Weights of a small GPT-style language model, trained from scratch on English Wikipedia: 25.6M parameters, a variant of Muon for these matrices.
Each number is 128 + 24 x the weight over its row's rms, rounded and kept within 0 to 255. Layers, rows and columns count from 0. Numbers have three digits each. The size before them is the row's rms in percent of the matrix's.

# layer 6 MLP down, 384x1536, rms 0.091, rows 218-285, columns 1152-1247
098:144115147152149133174132114160110173137126133127140171162119167151124151126075106071190137150155097073153112145133192085133117144104141096135141133142092090136154134144117082127108154131103117110165171122110120143096121200139137164145153110117147175125143111112121120157110155115157116117
095:123169123121045106107107125145142149098137112139055152137076161132127141100109093111125147137147127120137097119091099132143118118157135102128150130150119124136111133157126115122098132100137091106139117129108141175102087166130105105150122100111103115131149125117067095173091136119165115124
102:118140132127133152098145144148142130108122165158136150131132118121136154109121116099131111109153119150097111122129125148090148152109137120111100146120154137161139129168131129107127160142097109158107114106091125149187124138159137113099142181100114142155124108154151140128121120134130100096
099:121135126089125140117143108142110108114122150149148149101144112152122125138137130138112142090070166125140081109153162067113094138143149105120109125133136108112087118153100094133119057157130108124094126098112113096116130123122175119116121125136150115127121136132146138111118122072122109119
097:129121113124175130133105125066165096163111118128112145151109141143120106132138166140111139121160076146124138124109134137099123120148109120089138116124141146157116113044137111161094132119164124137131134170125125127126125122117139128108124055098151123123155112124140123121160132111095139151
097:168142150132097098124133119173117163119126118122100139130069113121148168082113117097125139107159135154140129106130141132117138108140148126125149114081143062105121140169114148074121154120139121141163172176135136112110135165130155146106091176113114122146140103119142138101134145121095111086
096:125145128083134100148120141140136095119151149091119143141154137104116155085122139165103142101178122114137148141104118165141157144082110150065088097145116085124157117105136150126099153150126141075125082120125150160110089126101097110167147134131118126133139136135111126122146152121091110133
097:111097174115153133110118121141136152131086092127120143101105185152096146128114154149139163118164069157109104120168143126104173192140125072094133135095089145160106130130172120127125134111136120106110155128120141155138150182117107155105154077138121127118146086125129138127153158136118141106
101:105126142154161163121117153138128119144120095129102102136129183119136085126150127148111110100115159136149176166159119154147122131084103095189123123147150151110147121085043159130141178127145146144120120141121126086099154143103146134126109164126158186145126139215171140141123134104095139120
105:149164164123107121117094113092101127096137116095164111137118150092134116158158158145116107153102113072142096181118121095103147122143105097098140129129116094118126103146120112149143080082131108115096158097128113144065152073118111066105135094119137123130144139120112073135136135132153083114
100:137150162111189189133125118103127116160145165130141097127126156139117161138096112122150138136173103132146111104120119129128108146115162126156134145098151124126100168122123134151143165149132131119134114139081147107144146167142126189135160101137148129122118166148122141116122113117123108153
099:142141096104154190143098132119124116115160113131149149167117127174142100138133150141167141187114104066147111173141132114107111129133126102128097147135116090136139172149136112136085166096120115131165193130090103136194119161125083122116107125131110158114177159109098125102121145124182086166
098:100144159141100106099135128136162113111133157090158128115141155152098136121090139150155143114132112139169141107167130104182164127150095132134153138132158108148126155103106142103161137153143142184104101098111125120097133131127118146109137127149153135137153136113155122105147141094172138120
094:136168136131122144107084126166123113144085124109120100159145093117138133094142099113119110121161115142119151130093134093137073143089117146102143115116176131143136103116169173145167149122156074131165108129127100100102074115138100142147145153121131141125125115097123142146094149134111109125
102:119104118137087151141131139125136160128146138148116129157128131083132117102118120136110101175129129120115096126081133147084119093140120104122092139145125168111128121102149091093159151143113075078104135121127151110072129101152102152117159159124119099137099072121113122157130138146119108128
100:152179114141141136137131104110124121159088120147077105067110140148113127147144137124139078134135157102117116174155143098123138112104157152120149094132129093124119125125184108125100089106120113140144107084104098079133167135139150117121117135120144120140140141120120110096111153163148109093
102:058080128148189156149153156131126127132109124079133123087167116134120137103139156131106144087119121117142148114136147114138118143170110086151119110163112133123118136147173125136138098109122109131086126160120119077128123141159159119132129080134132109110089092137125082122102150122117118109
095:114122145134159128173159146149127123154136140144160128105152089078111134124151113134135091103122117108110057137127086104109111066147124090117102100097116123097131134187102126109133109134137131156132151126137119105099152147130096120153164108140162077133074124115101132087103140191140112129
098:111152154169094114137141111123137127159130112122143145094107083137115172154160108131150120108119094122133165103098154119143139134090145096114147120149119108137151132146094131096121069154112126077138122148121150133130148155091144144110142142139162129146101126146147154144086137134125118113
097:133129102110122136204136138132106167110143139165133107097119141114147116137109116112138154132187106144083116146130089082158161138124106159104144105123106146109145138143124141093120116126139144133134103151154122160052173160108129066125135083099118106166155138137114131139119125140137111121
097:137170125136154085095145163119119173120146125099075116097129132110112118148150123085125101178155113130095111128111144125113148111141078117130097152144136100149153126125108143097120089116130137124139117145138128148157147132129127116127129079138146117094124120140122118129165131109187131118
101:135143119143108120156129072134121181105110104117109119108102128103094147104129119106118133146130082170138168146119148120140101138148149126139121171100117145120114123086103140115149096117102129071104113099164131063103134114136096145132117167115149113184119091114129163149149113140131099126
098:152106101107125136126141118138123126097128146142176123130160097097112118123152127095126163142077147144124132158132153118134118144146103155122133093148136128173128119113137125108161164125124096088111146092106129150106122130140091136123113113112140073132134104119119146130125139117117124155
100:135136162158139095151135134091117108128111124133148115161158143125111127125120150149121123155138123101133179130175136124150118089133122110166113169135150131095149151170123147087123090141134095083138110145128178119106130162143115109113096126111135112106140124157092137132122109161158126117
102:114119142112128134130136148199144113136095109142151129143072073105130144131110124145134104141124128137166087101120150124111111132099083108063138162121132126154127124172141129153124119115116111114113141197094127141107119141108109106114180078116119127112102099148090135148134150151122161160
098:129118171111109106149121106119142180146135087178134126126105095191124161134136133111150104117139137109132150179146133162097134115103120166068158124093120114134138077114101109159112114133143127161140111087119120117161135136119132102134138132137126083135136135078112136132138133105106105136
105:120121106145118098098143150126138156156133141121155161130129148175133118106182144183109150131172089140140120148149153156136125170119148131127136121143099093148116146104140158111126100132097120157140133137128100143159126155134143149117161127132136106163136129160118137132161101111132176105
099:118144141156138115119146132174116132085081105137130131105117072087136090126103118105145120135189126164107142101134151160146132108122173117137086191117120120122138152132148125120123122145179159086106127089137111091112128164103106184169148124135122131101133145121120129122150096105162137121
100:102085155109117077132140133080101113142109105118112156081161103108095100117105110079104142154111091137121141153136139120115136144135114146164162139137109147142105126165146119126105130141141111099107123154139148079177130160125152118127150129140074120098140100144162137127115146156138121140
100:104129155115098122158153094120173119131097125107152168090133179142131166156158084182124151107139138115166169148157106160115134133122149117149109140137148129118136151129130172124175131098117101141147131128117133152070116149100117113110164176117119131138112131157126125080107092111115153094
096:154134087129167111084149130109158154101120165154142139152115174100126107100129069123179152127135153139117096111123118136111139132103101135163131097123089140131137146137114124128096136130121122102147101099125156109101132138103111114105104126121132130128158102127195144127121121141113114109
097:117134121128114116083122094147145108117116114110093163119146208131139123190169102132124131115131092132128102155084111142100105132122124116080118078131137124085145126135127130140135083112122106130137152111109102115114099125145090129115140090144119095113124127125125110132130108144165104125
100:098145114152147101163162149107137107137136117099148161112109150161120125145140098096120195144137185110127133130122096109082147125155134105115130124127089113130093153128172134135125151155101104168147110124112125153117168120095181101108136112096136100109119115147113102154185116126104186125
099:142175092169148151081125099129120130102127163131134122114079128128131084115173121137112162094113109107126133137172142216114065113114093091106159122143121144111095110142129140104128146129128181136108104126108126123041110142104088149156116160150147169127112103128093183137120109107115068123
103:124092119070136106154165148123103161126108121147122105113083071138159097133145096203140134158136070149141116082157112132148131091124067083083109151141127118091116128124104097126120155120146107099133144125152130114113082173138112101085155112105170163104102117102139096165108145118170105128
099:132106151155125127107145101143113155090130119119142153163158151131150107121162095114154148118153111127149136140140170084155129101120126162113113114114131162122122138145120123137179159148123165109140116112141126104141139107096181150151138144131128139116146135116125092149132107127139124087
102:141125157103071157135137171133189119132158109156123126129080139135121171121122123110140077115136174118138088140150122112101113143112081096106135186126122135111141124122111138159112114131130105186131138072145179172124206136122152096091124123120144105149098123133155121102161132115117148126
101:163136120132151102156077120124119133117151092128108105143172127107128107145158137140134122156131165152127142119104145056133131144115129080138074119141140137122106144153116147090162142140122112120115144121122132135123105177128107127109071150116088124142143152125145090139106141158122064147
103:137120147136101101157145141146087141104152132143148134099122142104134155118138136115133105126174147140155143101158113153163122083147150127109151167147152158146116088123124119143124114114148127135136168107125113132144130143111139150121118109103132144102131126158139116129132084120125144142
101:129112121141100143140123097179128138161133089105113094182119154106121086126120138102111138150153153098118117149081166089115132168159119118160096119120173105149124105119132095111144147145095118080139146063118162124154137126134133149124119112134159109081161131122092124113162105123115145109
101:158166065146098151101113107114126098100108111102173136131162088135127126136129078158142112118142090124108117111201126078136105072092122107152153161108131108120131101125100137140129137075152115105151144123143141151145101159125145112118100174143134160094163125122134122144138134166152112144
103:125168122112151165131136121133134154112122079106129144137126149137115144159133123121126129113130146173173137097125132109177127118130129109134161112124129137127111116146117141149128081177110107104120121100094154130117101130111094155153097113118156139088161184155160147134138142154141125161
098:162134109128133147121131133129159141146102119129119128146148138090108100125160114130103115128134148110131177157106141129107173168127137147130087156143123112125118135095143126133095111172128146109102144121153113110145117170097149133122078154136133129106135108141109172134114102148080108129
099:086148147098149168169134144107129118101097154095078168152136117132136130113115113176115108160112150145112083162089102146112128140139084130128127142160106124166142102134131089135128144141118113118138131141094185124120146112144106107108145126123120139133096063089146120156123113116127131095
099:098133144139140119107112160118090178151143096180111110149127116156121105124096162111124135118127102114100104103120125089168098113077136152110198090104120131125133101144136144120133167134098150143127089143106116111127135099100164110097133117147128137140137124107148114150122128103134110122
098:176139097107145068132146183099126122141155159122120147134115102112124152086104146099168122113130126101125113089106112140079140126116102104154111132145132136147125138141047111157143119112112074102139137087149130126130113160126127194111091172124111126130118176116139138111127131117130112144
100:102068097130132156109097133133130100119135097171100119101115099130117140124153099103148135151128116100123106124101107103139144182081133136128121156121100127177131135113144086165133134110096140100089122149137127095123130101113138139116151123134150122101125136095100154128130114116116089096
097:109118127142130126165136121145119057167100149130106122116136120130116109150119124133121133128106126102172126098102183099117122160106108150082154139149129122122121129108121088165134159104123122168130087134087146149100161105142143087179140183115115112126143123109123128073141128125153143116
101:144102131131136164163101099135129092137107077121098133148159095128145062148155142157108123113124192130106108101119164075105168108088149124124137140145122124132105094120187123132121151097092127150096090084157144126070161138136138090156137064123132097146107125124138094088134125119159101129
098:147088146090180157118119141063148181101083187119162106126109146109127130138169191170138143175144133130141115147071105083128165134102074107160118159138148098130145133128113145092145154128109097133152103165111151090080123103108084109119101134146109140185130146135163082157151128143139121124
097:187113095106131128128142190129093121145155128136124125123113147105128115151103061106127127156122157154126153096135109134150146130129140141164101129140119111101165152131129154128138124163140105121140113103089107126163115105122139161129128158122059104174152140116087101131085153127098128154
095:115172172096132148155154151115144095133108139067107159104131098142117130131122133118118123128136165090149141090128134104122152107113168129100150136112141112104145106124152112079090141134134144167124113080139115101175159097166147141154192089086114131113119141100153122144104142130119110148
100:132131142111108137123158124155131169154134107158140102159069119139100102121108151141096094082124118123166144162152125109153144113105124116085130141107086174122159130157118147119130147080111148109142132142134156100115148094159171153121105126151144131148148103122128105157137164181142144125
096:151102122115083117081103100146160155162112139165152146112133174163112177175149146170140096168160135103136115127119108076118149077158116117080131137142132109110110139107090136084106082090138127131135190124116126138126117140125054101144136132112127098135133139126127128153090129147131151118
100:075145175150154161133108115132113121153122089114113149087121112109128140133137124140084120106132130124110127140083134111158128127135155089101145131142110133122098120123111139145147107126137158121129123130084132100142127113151116093105111115134102129122173117167096157071151117155117136152
101:177117144150149108115161145119154070126131133050140162118143128110097100168135131083116114116147107110114125109148129084115086125136138129127096114160087114118120145112109122102150126086144144110119118164121120161129126107121117144124128151138132144104134139160105141152094119145136143145
098:100121120118190169151078168139110090092156099140113109113143112090138168099133158151094134106130174134167182124090153153129160084119130132139143142084141130129149119118084144161117138124088111077122134137133092154153155151118090171101110155119110109115156126118118123094139111145144113098
101:128078090159139155133126165143094123121126122148154141171136148127123150127162124140090137159125113132105131136128108145093127096146131115134169151138107093156072098186129149134154149111125159124162132142166156095138154150134111160151130127142123161154105145093130127167131149152159158085
096:128093105149165141117127117088099121172108154139121132112106152097109154145108103104142095097075129120138170131135136117167152141139182122136122099167141106177145137092105122126116148111115110131125146114106106115124117114075161135137138101136136099103130163119140129090119132140100137080
098:119117154105135097109125130132144160138159138131110133155112110159122133127111120158133068111161122149166111095129102130134127096106154144119125093119148163103134116085121129135132123143135122133151125135160108165090112174103131161137127116118159115157122111137143117124126135128106120108
102:121127172116120134146110158151096153162122123140090093124132136161132145153115126134138127121155129114076146113160144123148068142116111141121146120134164120104153138138125117119117068156105113135179154114157090112086130144154130141143099152129099088173158151084148140142111112094112139117
101:136121154155109157143099168168114121139163125123168171105115153102129104112080115105171121134189127154139134101142183138110148146160138110164145131162125164146127108150128142149125088128100183150141152164179105156132118147117072132120142118098110144129152168135139096124124103096147126182
093:159134097114163112113085130168151139095136111108123116095168113112126165092150113092130156105148099125110112119115155185155129101135145128107151142135109157116120135129167126170121117165120079118129149135093108125132147168140134150161127092124133123116138141154152156146102156126130141125
101:126091124127124158135143128132085147078157138133113126160130082153129124116121118114147125125056119165095122130152111107162115095106092155115145107120129122142157096109118129170125159122135142092125088115055106142125135098074125098143119088107131072169127113134135077082170145079138118145
097:119095107170126126154144131134104189080150125145071137131151074138141148102121098171137140133172138110164108157117140119145106092106125126096123104121185149154101110127098159119124105105112146121129129127121077094108109157136144141137108114132101104088123120088099168194131129155152091123
102:134142150161123086124127124136125133121137117093124134149111125128125103112174137110096123139189149115120155112196107101094140103097136106131120134122098121175128134082190112131135123137132152165102137151120106120111143216136104173117146055091110114104152140097125125123176120138112113126
097:120112131129122148150093122135110160171161105120098173098123156132135113117105113131098106135122112135122206140160131092150137146139109153080137122129108071113146146149099164143092136132133118132143132091173144126140110172156112163075114152141146146159108129178188188117132130127084121102
103:121098121131141130099125113087106108101126118068118159059090143137148114152132059064114116096079169117109116140133139111109115123152114096147112121109138135092118111146164128138122124140134137099101112179132064161117132062114130070112145071136133137107140122116143121167109161108179123121